Weights of a small transformer language model.
Size: 9 layers, 6 heads of 32.
Each number is 500 + 40 x the weight over the matrix's rms, rounded and kept within 0 to 999. Layers, rows and columns count from 0. Numbers have three digits each.

# layer 4 attention query, 192x192, rms 0.0964, rows 110-124, columns 0-191
502492484500460540505420473507498528527518521519509556512474498468492469446513485515463486465457486446562502538481574507435479510551522515540461430540518484479506552460501464521515518475448549493500475606503558492498454490506514501509501493519467504473449534534446485480551501476512539452543500499475501502564515495478487498525571539551474442567501536524472498493509527495513507438501481484531523504524518522547522482525546509509464496506479505447509539496513482486502505512499490501454482471511511504521493448456518472498526491571489489537523455487489491474484531519512465478
512540493597444438542500500497491514510500582426552567453492539495552550442518506480418530412499527500543511549523509515519522545430520495517447505481516512540456524433443487488446500486520495511459500555569552548519514515532470475532531514474525578484554490487451443545552513518462525473490543480518575488541580552563482469439516461567525451515539531515462496513549512511518531476550511481524495514444497448585491492481451502514487504535487475442447616460439466533461554539435442507446492459488522477500537497467582383497536466529529565547427542570470573488473485460510579533
489536483521494504482519470429557514468511480536464521491473527535466543484468454566594497464522477467455492569506485527558496406501482517501459513518527504504496559527507551447495386534450355484496467491516498524540513511511463515480471472526482499531469468510478479477498501508431511484493538475490482489495488496515487493497451498494475518452541414445499480508508516500457495476505565490457459536486500502448455521480505508428536491509539495538433492555527513501492533584609450545533518480449456471509464494515482524473505472479502504492567525451476508512494499483471489483
503484499495525442503625513483475391534469436492463516540468531473518495493492502514461505592472555495512519475516466484441547474495549489479568559489550502484441494489457530532468560524510536498505545466486489490520510481497553556450479494492486504470460496483539430497526487511480466469461509504489548506513472502471538542464461483522550487465499480492495478424464450573469484493465489582470531491486517454497467487499507490522486462519499450464487430487510489541550484435476537517534501465540472587500451517547498527495515526517478427464478467475550497472463507525517555503
555595457506491618536498530428484554420596541556506477449439444445477503529501409558524501497509496489512498590407626458480458424546487455520437471513469592440520511515496416477528449507431461557549464574514478484453475525490455609562401447527527597535449437554435468528481492502495479523506457473512441548564493463523449556561527515474491566551563463537463531496491535450544484515554549414464514490476474578489456527512518507421500496504470473453447507580508574503375473519507487570515502560446479430617594450563538510589521480555461490586510548458448620510470470511519405422
514568527518524569538478479482541510416578507422509441420500570502585481505443512520586518450491477481480471551430620446570465474515481409497395537471477627450503504487490449460536394467489404587493476591529501521391534500494431564587469417507452604546516402578465525518501570544507434572527533456584465522544507508522428476465577550418529518541530492470514577492536462378538523539515568435484516499448506581462481511508562589455501479489426509508448571610447510525447427568553459502556477593441523416589555605453534481585530406511448505613482557486460560457436448507573523465
545514526530482587498480522507541473419599508494452519481473571494509422483453480565533518523476450504533451597442609443516525502551477482534353449522475589434513492463477405452543491449415514556512511642523499523483513524449414550570444450499492583530443414569467441518495522528506446564480497433605451587622542511519432458494527559453461442535517487472483551441488474422476502466494564451469548534440441588506463449449581568482457472537471443406414548578432514489382447490474520511529423564458538443650568542453569502569549447500413507625478544528458559471423495480567529454
424447460521508412469464518569453493629407512498569468445493477517524598591577539418468438482466556451577563474642398539400544588512569564486589510585477335574564477475493655593469504554564532445414505434432511510597498390490550432398544519495550417455549606499484513552505470398498526402564478566441569417362523530457572527461414439605504542556420546545544452517500531541500557406471398518540463442652523389547552527507451397528517549526558576520592468402557493490561535498556465501433561369504506583372408386504412466434461549491564613380507422528570485482542548578410395508
483469480544473541490520558503487491469503491483584497415531495465476553551542540447561434520406479499485516554512494461532509535528552572513521505574473485494530473494497535510513479478455532533465508489427572462574512513508422479490488484482471519474454469543494438525531493496512492463538469547508539459453483534521493474529468543450493507539484551452489519455536499430484554481485537450480484592538528498461568492461532491470459537490526472476457550491461506516491498472522467469524486479462541524548549506466506544568436496476505569441520455516461486480537513538518510524
528499512499544507428466559533440454513539532482476466476489533461472468475524495511443534580435526472589487525488500492483599600509515500549487556484473550515503526481474553477503555552531529510428452531504481501470500523491448465580488514464499508467447488456543472543497540452526519530447485492527470498515483472505554475531537523520493495503469444425484510463491512543461516432521502581451541502453489521463421455506441511468395565497527455510463503421579585516444496448505491513541490518491477570485494535548556480552465516458487465498456508494479520502498490482522522485
473553514471508531405478450507505492532468476527486439496528514479460553534496571486586488497517505526534478487514516505453491502557500531466496488551498461535515516461513500509540471534451519515525583576484448471452549488526566521542527517469468517510473475513507523472541525456483457446520494506467479473490545529431498504510503534496515498587481503517517524498496442490553466491484493504514477495529485495529537523547558532538517462500516532449572467536463469497539532520477483523484515450468546495510426545447465501512457494521461465506527445514531514457465500511488472450
473555510468417544536520396488510532433475536538576533473440439506505543513524453526443491484576484551433522538443573588514467462467466524501545514529545484486531518507517440472448526500482542485571452572487590485537494533482478493556505555463485512473490580501507481492508464547453521499590460498427468538512499443447458464542518492558512470516544454518500475484482550509539552535522503454504468480543547560559520499530537462522512467518488444478522500502512498534530499475431475535491489527508518525511562480538460483501562491611542515497565481476497464517489527508507447538
566466494495511479513481546496515504532504529457443581640451538557529431521444538471514496540442499516484478433547495480472529524447512482583458408549477509491497479520492490517580527452510547464458455475596508540521471453502568511539492492495489483452457479470510488511504459517586517535438511544542475521537557464526489546498598508496419492524511608508466510430520522485465517442452552498528542518550504487469551544447473522479496560537515572526504523519550492505521482535490582502491475437567506483482471539457559461485460472439449447504499512517517478445507515543504450412
502535533503512486494545514526519549543462450528505464441473482606545504524485533456525503475488511515438524430465509464528549483506494527473501532486518539504508484515480560520448469481545380537466503451467443462440492456514506526489500485524486476528579444491514541459407489521514517505523504494542525464460498481529524478520486493501529484439470486529503505508554468502543564521509475453485488529504528494504484539511441467495503466504508513476495532486432510537492506498528476523478541507507486472459503550501483551510499501504503471455481494499539540520512504479467477532
513509501473528516516525529498538508497493495536523431508434433556511505489484426533452520522514538547503445470486507501514434486468508503478515585490496526512487496558491501498411459537529452494496510484484486493532509496480523525497552483493521502502533507461516540472470519487492510567487468475536440550507504488513533474515494462498513483462494440523491443498495503480480571496559487495481521460527488544484441487522485449509482474513481517497531527507521504510503456488533496524508527569485474516468503542604471548495507518458501472488518497497489483516449515516486525566